config.yaml
num_hidden_layers: 15
hidden_size: 320
num_attention_heads: 10
num_key_value_heads: 10
head_dim: 32
intermediate_size: 1088
vocab_size: 4096
hidden_act: "swiglu"
norm: "rmsnorm"
norm_place: "pre"
norm_eps: 1e-05
positions: "rope"
rope_theta: 1930.0
rope_fraction: 1.0
qk_norm: false
attn_scale: 0.177
bias: "none"
tie_word_embeddings: false
parallel_block: true
init: "uniform"
init_std_qkv: 0.0244
init_std_o: 0.00445
init_std_up: 0.0244
init_std_down: 0.00241
optimizer: "adamw"
learning_rate: 0.00199
beta1: 0.9
beta2: 0.95
weight_decay: 0.2
lr_head: 0.00939
max_grad_norm: 2.0
warmup_steps: 210
schedule: "cos"
final_lr_fraction: 0.0
batch_tokens: 131072
max_seq_len: 384
doc_mask: true
train_tokens: 416900000
max_steps: 3181
dataset: "wikipedia_en"
Each number is 128 + 32 x the weight over the matrix's rms, rounded and kept within 0 to 255. Layers, rows and columns count from 0.

# layer 5 MLP up, 1088x320, rms 0.047, rows 40-46, columns 0-159
[[120 123  88 110 190 130 128 156 157 138  95 177 154 147 151 130 115 145 117  76 126 124 128 139 137 125 102  94  96 174 131  86 111  99 153 125 158 120 127 107 105 121 156 135 153 103 134 122 143 136 117 137 155  94 131 158 128 168 157 163 146 146  78 105  83 147 141 134 140  91 182 144 106 120 156 102 159 115  71 147 112 170 149 132 129  96  77  99 139 123 187 147 149 119 123 165 100 143  64 103 146 108 119 134  88  92  82 126  86 105 140 160 155 175 117 145 123 132  59 148  53 146 173 127 109 129 165 143 140 125 160 116 122 142 128 117 120 123 147 122  96 122 130 145  87 187 202 142 127  96 166 101 127  84 177 160 155 112 145 193]
 [129 151 163 161 122 146 148 148  96 144 180 141 100 144 144 117 207 109 177 103 177  88 136 160 132 148 108 137  80 152  91 152 153 135 110 137 143  92 149 149 130 142  87 130  89  63  83 134 145 163 125 147  73 161 156 198 155 131 112 121  68 114 178  69 129  95 119 128 147 122 118 155 104 171  99  98  68 184 121 131  66 170 133 117 124 123 115 188 155 158 109 127 151 148 114 121 163 159 148 134 145 128 169 178 122 159 150 169  85  91 111 109  99 136 110  92 105 162 125 107 161 152 118 100 148 131 119 165 110 108 116 104 144  84 117  70 111 165 137 120 146 132 166 143 125 129 167 152 154 101 159 148 119 145 154 173 182 142  87 109]
 [ 94 115 135 182 124 248 132 160 145 135 122 121 213 188  96 117  85 108 143 164 112  82 127 138 129 181  87 144 129 150  89 155  98  95  93 136 126 110  69 175 113 166 177 112 104 152 129 122 120 175 156 131 107 188 111 180 102 168 154 168 171 152 127 117 150 147 105 136 115 148 120 154 104  93 127 119 113 116  80 218 223 135 124  89 113 152 192 204 147 135 162 117 121 106 122  92 121 165 125 104 126 119 100 117  91 135 147 157  99  56 145  79  92 140 112  90 122 201 142 158 159  82 105 137 153  67 123 153 153 141  95 199 143 150 132 132 108  62 139  88 140 196 152  73 133  72  89 129  90 107 113 204 127 140 133 175 129 146 112 117]
 [ 65 184 195 160 126 103 141 165 172 178 144 123  61 106 159 161 126 100 128 145  83 128 188 102 153 127 188 156 188  83 175  69 115  81 116 133  96 129 115 149 158 137 179 123  83 157 121 154  89 149 118 100 145 160 107 104  38 136 122 106 138 172 149 173  91  95 104  69 115 140  78 130 124 138 116 131  85 139  75 113 140 110 126 107 142 102 142 163 128 144 153 135 140 138 145 109 129 117 128 141 163 123 179 155  92 153  84 157 119 128 113 178 182 111 124 121 121  68 119 176 133  67 192 137 123  88 167  59 176 145 114 138 147 199  80 166  90 113 162 109 138 118 100 111 117  52 151 156 179  35 127  91 182 134 111 159 137 164 159  66]
 [108 119 118 164 137  66 114 101 103 149  77 150 137 126 102 137 122 105 139 137 131 152 120 158 111  80 125  89 109 180  81 143 113 156 108 167 117 110  89  91 143 106 152 141 176 177 121  90 128 130 139 144 114 122 133 127 156 106 127 120 105 178 131 175 116 114 102  98 144 154 125  91 133 177 140 162   0 128  93 103 160 111  83 142 210 107 147 150 156  94 168 154 130 165 123  97  94 106 144  71 156 162 131 119 129 116  97 163 110 152 130 114 103  75  89 149 139 205 137  61  87  54  79 121 132 160 126 131  81 152  78 135 104 109 100  68 116 118 181 137 134 134 104 138 181 172 120 102 111 112  90  92 140 141  81 134 119 123 108 173]
 [111  89 110 136 148 158 121  76  78 140 132 141 129 192 166 109 181 122 162 137 135 160 117 169 118 140 136  78  81 142 131 123 111 140 115 146 126 127 113 114 132 111 140 158 122 131 194 145  57 124 138 130 169  92 123 159 176  80 146 143 118 133 190  87 166  78  54 142 193 179  72 159 121 126 117 131  65 136 189  87 101 120 166  88  72 166  84 124 184  81 179 159 101 152 129 180  93 139 121 158 126 136 127  92 108 134 148 153 102  49 135 143 103 152  49 114 128  88  90  90 129 119 130  62 119 147 175  93 128  86 107 127 105 149 151 155 181 144 117 121 106 132 139 191  91  96 130 147 126  62  54 129  80 126 141  95 128 207 153 180]
 [151 112 108 114 125 134  75 134 116  51 148 122  98 101 132 105 155 174 169 102 170  68  59 151 109 118 142 125 117 138 135  75 144 167 110 156 129 131 112 146  76  96  97 131 129 148 101  92 102  97 125 129 151 147  83 137  91 178  79 106 110 104 134 122 100 136 202 155 110 102 162 156 142 174 135 135 126 138 131 135 114 169  64 129 113 202  82 117 131 148 192 152 139 147 112 110  59 116 158 113 136 117 107 131  97 134 107 155 112 163 104  62 143 150 190 129 138 142  73 136 165 162  99 129  77 153 133  95 156 189 138 106 109 152 160 113 133 155 163  62 128  93 169 155 130 177 139 154 143  97  99  71 110 165 120 135 178 134 163 196]]
# layer 5 MLP down (transposed), 1088x320, rms 0.0445, rows 40-46, columns 0-159
[[133 151 111 126 170 153  94 114 108 142 124 156 145 124 131 161  99 119 143 112 162 133  81  69  85 130  75 134  91 107 132 108 131  96 132 147 128 100 103  77 122  83 109 137 117  49 133 139 131 130 136 114 146 122 146  58 159 159 176 118 115 146  54 136 134 139 131 114 142 138 164  96 122 156 236  85 101 113 125 182  79  77 139 127 138 109 125 124 104  93 110 132 129 108  87 162 103 151 133 129 150 147 129 168 100 105 120 140 141 132 131 140 134 169  98 139 213 141 127 158 118 128 186 120 169 109 133 146 148 158 121  88 130 138 144 142 136 146 143 136  49 137 142 132  61 167 135  91 137 140 155  55 162  93 141 144 135 124 148 173]
 [ 75  51 160 134 158 131 201 119  79 119 185 153 126 120 115 109 171 125 160 109 159 147 156 127 125 134  88 125 140 113  86 159 145 103 143 149 159 162 116 115 111  85 123 137 115 113 135  89 109 197 166 176  76  80 151 122  95 119 106 101 146 133  93 160 122 118 109 167 133 151  93 212 137 100 185 152 118 114  92 179 148 111 101 190 102 110  88 187 188 105 121 143 135  94 159  97 133 124 159  40 155 110 170 214 149  91 109 177 114 124  49 130  81 155 138 148 158 126 175 123 161 138  97  83 159 117 144 144 132 153 120 135 122 150 146 151 164 153 126 104 144 144 180 139 135 175 145  99 133  68  95 136  92 147  79 136 198 175 117  71]
 [147 129  93 131 157 151 128 133 144 149 110 171 131 137 157 167 130 144 135 168 104 125 103 173 135 106 175 167 115  79 167  98 109 115 166 153 175 108 134 125 207 119 135 147  98 109 112 143 130 126 117 130 134  80 134 175 198 186  95 175 131 235  79 164 129 101 163  79  98 143 108 130 185 116 150 153  89 113  99 127 108 146 112 111 172 144 121 144 143  82 100 107 156 153 121 142  63 177 147 134  91 144 202  72 150 135 131 116 105 101 169 148 155 137  84 103  93 133 149 150 137 136 167 145 113 136  80 140  93 100 124  91  99 157 115 115  92  89 138 120 156 169 119  75 160 121 159 147  89 161 165 129 140 132 214 108  82 125 170  78]
 [112 176 139  82 138 201 133 116 103 126  98  70 111 200 133 146 133 137 191 158 137 126 135  88 154 141 167 158 161 141 119  96 155 155  59 132 132  89 122 144 157 130 144 176 110 141 106 162 129 140 109 103 129 148  98 104 136  80  89  98 136 161 128 156 141 145 122 100 155 136 116 144 144 120 255 126  80 133 142 114  76  33 114 174 179 160 144 140 143 137 148 145 112 155 119 153 107 109 112 110  99 153 157 224  88 137 135  79 142 163 168 186 179 109 109 138 127 117  86 166 130 103 122 117  81 130 120  50 147 131 130 121  97 165 104 141  63  90 155 104 123 117  98 135 162  96 170 119  85  52  97 121 189 160  45 135  88 110 162  98]
 [ 98 149 167 141 145  85 153 110 116 117 120  83 140 123 112  85 106 148  85 167 144 155  93 141  90 121 174  99 127 122  99 143 128  97 127 145 132  96 153  87 135  78 109 132 122 202 113 113 155 146 103 139  97 174 180  76 146  69 154  86 137 157 153 126 163 166 104  65 157 125 152  75 117 141 164 125 132 147 135  77 101 129 118 101 116 121 192  91 144 121 123 187 154 126 160 115  91  93  99  86 163 210 138 169 112 111 105 129 110 186 115 118  98 134 131 196 108 126 151  98 144 117 119 116  88  84 119 119  99 150 168 127 120 188 151 126 130 122 152 128 112 117 102 131 163 175 190 135 147 101  58 136 155  84  71 150 142  86 127 137]
 [ 78  96 119 201 131  95 153  77 130 133  69 105 147 107 105 100 117 168  58 152 136  53 176 103  60 110 150  93 138 115 128  90 114 166 119 165 151 157 116 142 117  78 199 129  90 120 141 155 116 169 154 185 113 153 130 102 101 161 150 171 177 112  99  79 157  74  95 145 143 109 161  93 117  92 144 108 154 175 196  95  86  53 150  96 136 128 117 110 116  64 168 139 136 127 126 123 118 203 153 119  72 182  99 125 119 117 109  98 128 148 142  95 160 194  94 131  78 182 137 171 176 115 159  95 155 114 119 152 143 188 148 120 152 175 131 136 132 121 132 136 129 162 100 139 147 108 134 160 138  79 140  96 114 122 153 162 134 195 111 195]
 [ 99 147 105 121 146 162 122 168 104 122  67 186 117  65 108 160 123 130 147 122 127 142 153 192 139 162 136 114 117 179  74 151  85 165 146  97 166 109 109 179 145 128 170 147 118 156 148 127 121  64 156 128 180 165 100 155  73 121 147 121 101  52 112 131 151 145 133  71  63 127 130 121 165 157 163 125 150 120  80 157 115 197  58 132 153 161 118  83 133 111 205 121 123 148 121 117 102  64 151 121 162 115 129 210 134 174 122 143 148 143 137 165 165 158 166 124 132 114 170 189 169 158 113 118 142 166 150 157 164 104 106 113 125 186 168 115  80 105 131  60  48 124 142 186 135 140 130 116 195 112 149 187 124 138 128 113 141  87  99 214]]
# layer 5 MLP gate, 1088x320, rms 0.0509, rows 41-46, columns 0-159
[[171 171 181 101 146 111 165 164 125 147  90  92 152 130 168 141  91 135 135  96 133  90  94 144 148 100 111  97 141 141 114 127 166 151 150  96 104 134 128 117 177  98 145 154 170 119  98 143 171 122 102 119 142 116 109 138 131 119 120  73 115  45 134 193 163 114 171  86 109 145 143  72 134 132 157 124 114  78  72 174 188 138 128  46 174  98 147 127 124  84 144 153 128 113 126 163 146 130 187 161 139 152  90 108 139 121  96  95 187 166  69  89 122 152  79 165 124 119 110 150 106 126 185 149 133  48  76 156 113 174 121 158 108 166  71 133 129 129  87 143 121 116  92 128 113 114  79 132  91 138 132  51 169 124 145 128  92 130 169 117]
 [101 125 135 158 106 108 202  92 157 158 205 100 161 138 143  77 139 120 109 139 146 114 140 173 138 178  61 163 202 123 114 114  80 151  60 105 117  91 162 153 153 157 131  96 126  99 159 146 208 138 145 160  79 160 142 113  97 160 176 133  98 108 173  68 140 174 141 187 129 133  94 163 133  75  88 112 162 136 143 131 147 146 124  70  91 171 133 113 146 166 141  60 119  97 117 167 165 136 142 101 113 132  60 124  13 153 160 126 127  93 120 134 125  90  70  39  87 151 117  99 193  83 125  85 120  78 151 153 209 109  90 152 184 100 164 164 104 118 178 116  69 150 169 154 164 102  95 139 116 166  91 133 170 132 140 108 128 134 119  85]
 [170 178 137 134 116 161 173 137  80 154 120 135 132 133 147 125 122 153 126 109  55  93 126 126 124 142 123 123 131 107 155 100 143  87 101 177 114 147  89 121 156 130 153 110 155 144 115 133  73  84 165 126  77 113 192  91 171  93 183 137 116 120 100 156  90 101 121 111 118  87 111  52 113 119 148 119 152 129 143 118 165 139 117 120 148 133 130 151 156 120 184  98  87  32 106 130 162 146 172 133 168 160 119 168 194 138 134 148 138 161 113 152 108 131  63 138 116 122 140 133 116 108 135 122 119 110 102 170 145 139 136 121 119 146  74 108 167  71 121 120 172 178 103 121 153 153  73 107 204 117 122 178 156 168 130 164 164 165 141 153]
 [148 159 179 179  94 133 103 117  94 113 125 102 103  84 167  89 113 163 156 154 135 120 186 130 115 191 128  95  67 163  95 143 109 122 148 101  95 142  94 118 104 159 147 182 134  83 169 189 170 112 136 138  87 141 171 133  76 103  97 118 117 102 134 123  71  93 166 153  98 151 110 115 139 164 112 155 135 139 170  97 106 149  90 128 189  78  78 133 152  91 128 102 101  81  77 120 112 125 196 163 160 120 135 130 146 138 174 161 140  77 148 130 141 117 118 134 113 153 108 109 158 131 188  87  76  77  69 103 126 143 170 128 108  96 122  81 147  86 131 119 104 135 100 145 133 151 107 128  89 165 141 154 112 160 134 104 109 145 118 130]
 [107 160 124 113 151 128 117 129 101 120 112 117 110 115  98 147  66 192  85 177 124  92 182 177 106  65 130 163 113 142 147 115 122 129 204 154  72  92 131 182 154 169 135 112 147 130 171 113 145 133  93 174 125  71 121  78 131  84 133 193 136  29  91  80 103 161 119 151 188 120 116 129 109 134 135 120 126 145  68  94 117 170 168  55  99 130  95  94 148 110 160 136 102 123 136 171 115 220 144 164 132 102 136 115 143 170 135 146  83 108 152 152 118 160 112 147  91  99 135 151 156 131 195 136 146  99  81  78 103 169  95  97 182 106 179 141 131  80 106 131 114 169  89  80 117 161 212 172 130 101 195 137 181 100  90 169 168 155 119 103]
 [128 167  81 115 123 131 121 134 168 107 117  95 140 172 129 136 132 152  79  82 142  94 122 164  87 136 133 102 175 129 113 124 174 134 108 163 154 106 183  82 134 157 138 106 136 127 125 107 112 139 130 110  94 132 144 121 149 181 129 168 127 147 120 103 165 162  87 166 109  96  89 124 156 113 147 131 125 131 132  89 166 164  93 111  85  98 138  88 109 166 141 135 145  77 156 155  61 112  52 116 135 138 136 161 128 133 197 172  98  84  97 118 175 151 126 105 137 157 141 177 156 169 159 133 148 110 171 112 159 144 158 137 133 142 155  88 123 169 162 131 171 110  89 115 113 128 189 131 133 101  94 156 119  69 115 108 122 166 157 160]]